Weights of a small transformer language model: 13 layers, vocabulary 1024.
Each number is 50 + 12 x the weight over its row's rms, rounded and kept within 0 to 99. Layers, rows and columns count from 0. The size before them is the row's rms in percent of the matrix's.

# up: layer 9 MLP up, 384x192, rms 0.0973, rows 183-199, columns 96-191
# down: layer 9 MLP down (transposed), 384x192, rms 0.0785, rows 183-198, columns 96-191
up183 099:45 48 50 56 40 46 58 48 43 63 47 43 53 54 56 40 39 63 54 58 43 62 73 51 54 50 60 63 48 48 50 44 57 36 51 50 54 59 63 52 50 67 55 58 41 21 33 41 43 72 51 67 63 64 53 35 55 60 62 29 55 50 51 46 27 35 49 40 62 42 83 32 47 25 35 82 36 40 44 58 55 44 51 40 84 64 56 60 20 66 59 42 56 29 54 50
down183 097:71 49 62 53 52 29 50 48 30 51 34 21 41 42 61 63 57 58 55 47 42 56 56 75 42 58 55 42 52 62 69 61 67 64 58 59 61 54 54 27 55 48 44 46 46 31 62 41 35 37 58 46 36 61 63 49 44 41 48 51 58 64 38 69 50 55 42 50 51 43 70 46 43 26 50 59 52 66 30 61 53 48 52 46 73 41 48 45 53 30 40 39 61 50 49 35
up184 097:35 18 48 42 54 47 56 61 59 60 50 51 59 52 67 57 44 52 86 50 59 36 73 54 45 61 51 54 77 58 46 52 15 50 58 48 44 70 36 42 50 55 67 35 58 40 42 57 56 54 58 66 56 49 36 58 53 46 52 64 50 41 36 61 40 61 50 58 58 31 33 26 36 47 38 40 55 51 34 57 57 45 47 51 77 39 44 35 56 59 72 30 57 45 51 74
down184 102:66 41 56 44 51 56 51 47 42 60 51 23 40 52 40 41 47 69 39 55 54 33 43 50 51 52 53 33 46 44 38 48 39 64 54 69 63 83 56 37 51 36 44 47 40 59 54 24 62 51 58 53 38 37 50 85 44 53 44 87 46 49 49 28 45 62 57 70 59 38 40 49 48 76 63 48 79 67 44 57 55 53 62 35 58 78 40 33 66 34 28 55 44 65 42 42
up185 097:44 55 40 38 43 41 62 55 30 35 67 47 43 58 57 50 47 47 53 47 50 23 43 49 56 46 57 46 66 48 68 77 47 47 52 34 43 69 47 38 56 45 64 52 50 55 46 43 43 59 56 49 47 39 76 65 52 44 56 45 51 55 37 57 47 50 32 35 55 65 30 67 58 55 40 59 64 57 71 47 42 57 54 59 53 68 66 61 41 46 59 47 50 45 38 65
down185 101:54 52 50 60 51 54 48 64 50 62 49 30 65 30 43 41 37 32 42 66 46 50 55 41 36 50 45 25 54 42 52 81 50 68 48 55 45 61 47 51 49 49 61 50 40 57 25 89 26 48 63 39 67 62 67 79 43 85 44 52 49 64 49 52 73 54 37 15 51 43 42 69 40 56 48 54 57 59 35 49 64 63 61 50 65 65 36 50 46 65 63 54 56 28 78 41
up186 104:28 45 51 61 64 43 46 52 57 62 48 66 49 56 30 55 51 58 52 53 38 58 61 51 69 74 40 38 34 61 51 64 50 43 50 39 41 51 42 43 32 54 44 60 77 38 46 46 58 33 57 41 69 45 55 45 47 59 59 49 77 30 39 49 44 67 49 66 47 63 58 57 28 65 49 56 41 53 35 53 41 51 48 38 35 42 56 62 60 62 59 58 35 45 50 45
down186 099:64 55 56 77 55 39 40 50 38 48 39 52 61 52 52 49 31 72 66 82 51 34 55 38 48 52 45 52 47 71 53 57 57 36 43 49 35 72 44 44 64 44 57 53 45 49 45 51 55 56 52 41 60 52 52 41 61 58 35 46 57 52 65 59 44 72 40 61 42 65 35 73 55 34 64 45 47 63 43 62 49 27 55 71 53 52 16 32 53 57 32 41 49 36 70 46
up187 102:52 43 46 21 47 62 31 45 73 65 51 58 62 51 65 62 48 71 42 37 46 37 68 52 71 50 59 47 40 64 64 64 24 45 45 41 59 63 31 40 42 50 50 46 56 49 39 65 55 53 57 31 58 43 59 61 62 37 41 17 47 35 44 50 31 34 61 64 36 55 38 50 57 39 47 32 64 71 31 45 73 57 38 48 46 59 53 42 54 51 56 47 38 46 16 37
down187 098:72 39 64 47 54 42 34 33 56 56 53 60 66 51 48 53 43 26 51 66 56 56 71 58 36 47 64 44 50 40 63 48 57 51 51 44 53 37 57 50 39 37 76 51 36 62 47 54 54 47 58 59 60 40 31 54 65 57 60 30 64 29 22 51 23 52 55 52 55 61 51 49 51 47 71 53 72 52 66 63 50 54 36 66 62 34 43 54 57 49 22 49 61 61 51 44
up188 101:52 41 46 56 27 57 39 51 64 44 47 53 42 54 58 22 39 48 29 62 58 44 25 56 63 49 42 41 54 54 53 63 49 54 58 47 62 24 50 57 33 71 54 54 40 52 29 44 50 80 50 38 46 59 58 44 43 48 61 62 61 47 65 81 30 58 49 50 73 57 43 39 41 54 36 74 37 44 61 44 65 44 16 23 51 53 61 48 41 45 41 46 47 73 56 53
down188 096:44 51 45 54 52 72 32 32 59 45 50 48 38 50 66 44 27 38 28 31 35 55 56 48 63 53 40 59 50 46 35 57 22 59 61 47 35 58 30 60 43 58 57 59 19 38 39 35 64 50 47 60 33 48 50 65 30 70 46 75 57 62 52 62 38 48 57 53 50 28 72 39 68 58 38 43 31 36 59 45 63 47 52 46 57 47 35 49 28 44 42 56 57 43 66 59
up189 111:60 31 22 40 48 54 57 42 50 48 60 56 59 44 34 40 58 35 53 58 73 35 59 18 70 51 73 58 63 55 43 51 54 59 52 36 24 63 63 59 42 68 57 36 48 47 41 43 67 45 58 63 47 48 36 40 39 56 48 38 62 43 54 61 57 64 56 40 46 59 14 72 43 50 43 55 61 55 26 50 38 45 56 49 39 46 57 33 52 59 35 38 52 52 58 51
down189 108:61 41 36 65 48 57 39 54 55 50 46 53 76 42 59 63 52 43 41 54 72 39 57 49 42 44 46 32 73 67 32 39 44 63 54 47 40 72 38 52 40 48 51 30 41 71 65 73 51 44 71 54 72 48 36 64 36 46 62 31 27 35 54 38 72 54 31 51 36 54 22 67 54 46 45 31 55 62 16 48 60 59 48 25 47 54 40 50 32 42 76 48 54 46 47 48
up190 093:49 34 65 41 72 65 46 54 48 64 73 46 63 66 40 49 27 47 52 37 53 49 44 37 41 60 45 52 50 45 48 39 68 43 69 21 56 41 55 64 67 63 47 26 33 37 34 49 60 14 37 51 47 51 51 54 34 65 51 52 57 50 51 62 40 44 44 57 63 61 44 28 50 37 61 58 41 57 45 50 47 44 60 63 51 44 53 59 30 60 74 45 64 52 40 57
down190 094:74 32 48 56 53 45 44 51 36 37 43 42 52 47 56 44 60 61 65 40 56 48 54 50 43 36 60 30 43 51 39 60 80 66 46 31 57 55 48 60 70 60 43 48 41 50 42 43 55 23 40 46 36 51 53 55 48 47 47 71 34 59 53 36 39 59 65 55 57 63 38 61 34 83 72 39 42 49 14 68 60 36 61 77 57 69 50 51 44 26 40 37 54 54 61 41
up191 097:52 37 24 32 38 24 69 57 41 51 58 52 50 27 41 38 39 43 60 57 47 44 48 59 62 67 44 85 44 51 40 44 46 30 49 38 61 37 56 43 23 36 35 43 45 74 40 55 35 59 54 79 45 54 25 45 35 55 38 54 70 40 49 55 71 71 75 44 42 51 43 65 48 47 65 55 65 54 36 33 24 20 53 63 64 27 63 47 55 46 70 47 42 42 47 58
down191 096:56 60 64 41 60 47 51 39 44 47 64 44 52 37 73 49 58 53 54 17 53 44 47 50 58 49 53 41 57 36 30 61 52 61 43 59 44 54 51 50 61 45 49 39 49 87 37 81 59 58 55 44 15 69 41 55 40 52 46 82 50 53 50 17 57 31 73 53 45 35 39 65 67 56 33 31 47 28 61 44 28 56 56 52 56 38 47 45 29 47 42 49 49 33 45 28
up192 110:57 46 42 72 58 53 77 41 47 56 59 59 53 50 51 58 48 48 30 76 68 45 59 48 41 52 49 39 57 63 44 29 62 48 49 33 64 52 68 42 50 58 44 30 31 37 40 44 47 40 57 46 33 25 34 52 47 50 67 58 57 22 73 53 42 46 43 32 49 61 54 51 45 59 55 85 63 60 50 43 82 50 40 67 55 55 56 33 42 45 34 45 51 36 64 39
down192 108:39 40 22 38 55 65 69 50 58 61 43 60 57 51 63 44 38 65 59 64 53 63 55 55 55 59 32 69 53 40 71 46 67 56 55 47 69 62 41 34 65 41 29 44 71 58 52 42 55 47 45 25 36 48 36 36 35 44 45 65 42 48 60 37 51 62 53 48 60 37 55 51 65 40 35 70 45 25 61 42 68 31 56 40 45 49 54 57 61 37 61 65 59 70 42 27
up193 109:57 60 49 59 68 56 52 50 34 57 48 39 60 54 41 38 73 49 48 60 49 95 39 47 65 45 61 42 59 43 43 48 44 72 44 65 50 56 38 53 38 51 64 57 59 56 52 45 59 38 36 22 57 58 80 65 34 66 45 57 48 69 49 62 69 45 33 55 52 53 42 45 37 44 47 34 45 58 58 82 46 33 79 49 72 54 42 59 53 53 42 39 47 66 29 32
down193 108:47 46 59 61 44 54 53 40 51 43 50 62 52 61 25 48 39 54 56 51 36 57 46 68 66 57 78 25 16 22 36 38 30 32 73 78 65 12 57 55 47 45 55 75 60 64 61 38 44 52 41 47 68 35 53 51 57 46 54 58 50 57 60 48 46 54 39 59 56 41 51 58 41 49 44 55 55 64 46 43 33 27 53 46 38 46 60 51 43 48 44 49 41 55 38 41
up194 112:44 41 60 63 25 46 47 39 40 47 72 45 60 46 50 59 27 65 42 72 44 58 41 50 61 49 39 57 27 65 48 65 59 38 28 26 43 47 49 45 36 47 52 40 57 49 47 29 64 45 43 60 54 59 36 28 42 61 38 37 76 35 58 39 61 52 72 34 29 56 35 46 57 72 46 48 47 47 69 58 44 61 59 68 61 44 49 56 38 62 34 59 50 47 60 64
down194 110:41 44 64 51 30 45 58 65 51 55 77 51 39 67 48 30 31 43 40 46 72 62 42 54 37 76 47 63 35 66 59 58 60 38 54 50 48 56 42 51 57 45 49 57 26 41 55 24 46 55 36 67 51 56 60 58 55 52 34 45 73 48 56 31 49 39 67 48 39 48 53 48 60 41 61 58 37 52 53 44 42 38 71 58 53 44 53 75 62 56 24 41 66 59 41 25
up195 103:61 40 32 53 42 48 65 67 58 50 58 37 35 52 77 71 60 64 69 46 43 67 30 36 57 38 44 52 39 46 45 44 45 46 40 63 46 43 30 36 31 53 63 50 60 54 39 55 50 46 68 87 40 49 57 55 41 60 53 58 49 39 62 66 48 48 41 46 59 51 35 51 40 44 61 52 63 48 38 53 58 46 55 22 28 47 57 54 53 54 40 41 46 35 56 44
down195 107:61 42 60 48 74 68 71 49 58 76 55 55 34 42 19 62 52 48 36 55 47 51 58 39 48 51 47 59 35 71 49 54 56 38 55 31 32 51 40 63 62 57 60 48 51 42 43 62 30 52 54 56 48 56 44 48 44 47 40 49 63 43 41 61 35 56 50 55 63 31 41 26 47 43 72 45 52 41 37 54 59 74 59 75 53 50 46 38 61 50 56 61 51 45 18 47
up196 096:30 43 43 40 43 25 40 46 51 44 41 61 31 57 45 48 40 69 59 53 40 61 57 64 49 58 43 40 62 49 74 51 52 67 39 71 45 53 52 39 60 58 58 34 33 57 61 62 74 21 45 52 63 43 49 56 62 32 34 65 46 48 59 61 36 63 45 21 43 38 65 53 50 60 37 48 38 56 59 49 44 53 50 48 39 50 60 75 65 32 75 57 56 56 55 56
down196 103:48 29 36 38 55 53 72 55 51 64 40 59 55 53 38 42 49 56 35 72 57 63 57 73 63 52 61 53 59 45 41 51 39 66 55 48 47 31 28 46 31 42 45 53 50 40 60 47 35 46 45 48 53 43 40 27 60 44 48 29 52 50 57 54 68 54 53 48 56 49 47 81 43 47 49 40 63 42 38 43 39 61 66 69 58 50 46 58 70 66 37 58 46 41 35 72
up197 105:32 61 43 81 49 46 46 66 49 48 36 56 29 37 56 52 48 59 42 45 43 69 52 30 37 57 52 75 58 61 42 60 49 41 42 52 66 36 63 53 40 61 51 59 31 72 51 37 52 47 58 43 68 40 52 37 48 37 40 39 64 41 54 49 50 77 76 43 56 33 48 57 61 45 44 58 61 53 63 39 67 56 34 43 55 59 49 57 30 49 72 47 58 39 40 66
down197 102:62 56 46 92 43 56 48 53 65 57 39 62 50 72 58 69 38 48 37 54 58 63 25 50 41 53 45 49 44 38 47 19 47 75 25 48 46 60 51 42 45 58 55 56 43 44 41 23 60 39 54 62 70 45 47 48 67 38 50 33 42 34 55 31 52 73 61 58 65 22 56 55 44 40 58 68 49 41 69 41 36 60 35 27 54 52 57 54 64 56 60 34 56 40 29 51
up198 106:45 57 77 60 67 59 63 49 63 34 59 24 46 43 40 55 64 35 79 42 52 62 28 69 50 49 45 61 43 41 63 52 42 54 26 51 44 47 43 40 75 50 51 71 32 39 43 61 34 48 43 61 18 45 58 52 48 38 80 49 43 43 70 56 55 36 44 35 59 56 54 25 41 40 71 52 56 44 64 42 48 34 42 47 49 60 39 69 21 54 55 49 57 40 60 74
down198 107:47 52 43 74 44 56 60 27 64 29 41 54 40 44 59 55 49 47 50 52 48 46 62 46 58 48 44 54 43 52 48 46 42 69 49 56 58 22 69 38 53 67 51 29 52 61 36 53 53 65 31 53 52 51 32 45 63 52 67 53 88 38 32 54 37 43 65 61 47 38 58 45 49 56 42 53 39 65 58 44 44 74 48 52 46 25 45 51 48 53 29 60 51 25 55 59
up199 098:62 60 43 50 49 50 72 51 54 45 65 44 76 54 65 49 53 35 54 55 47 63 72 54 46 40 58 29 41 59 74 49 62 50 49 35 49 60 67 49 36 68 59 36 49 52 47 37 62 27 57 26 50 38 51 32 45 51 51 48 19 41 21 29 46 57 35 43 57 52 32 47 73 42 63 84 44 48 51 56 64 35 58 52 53 61 54 57 33 47 67 35 53 48 76 54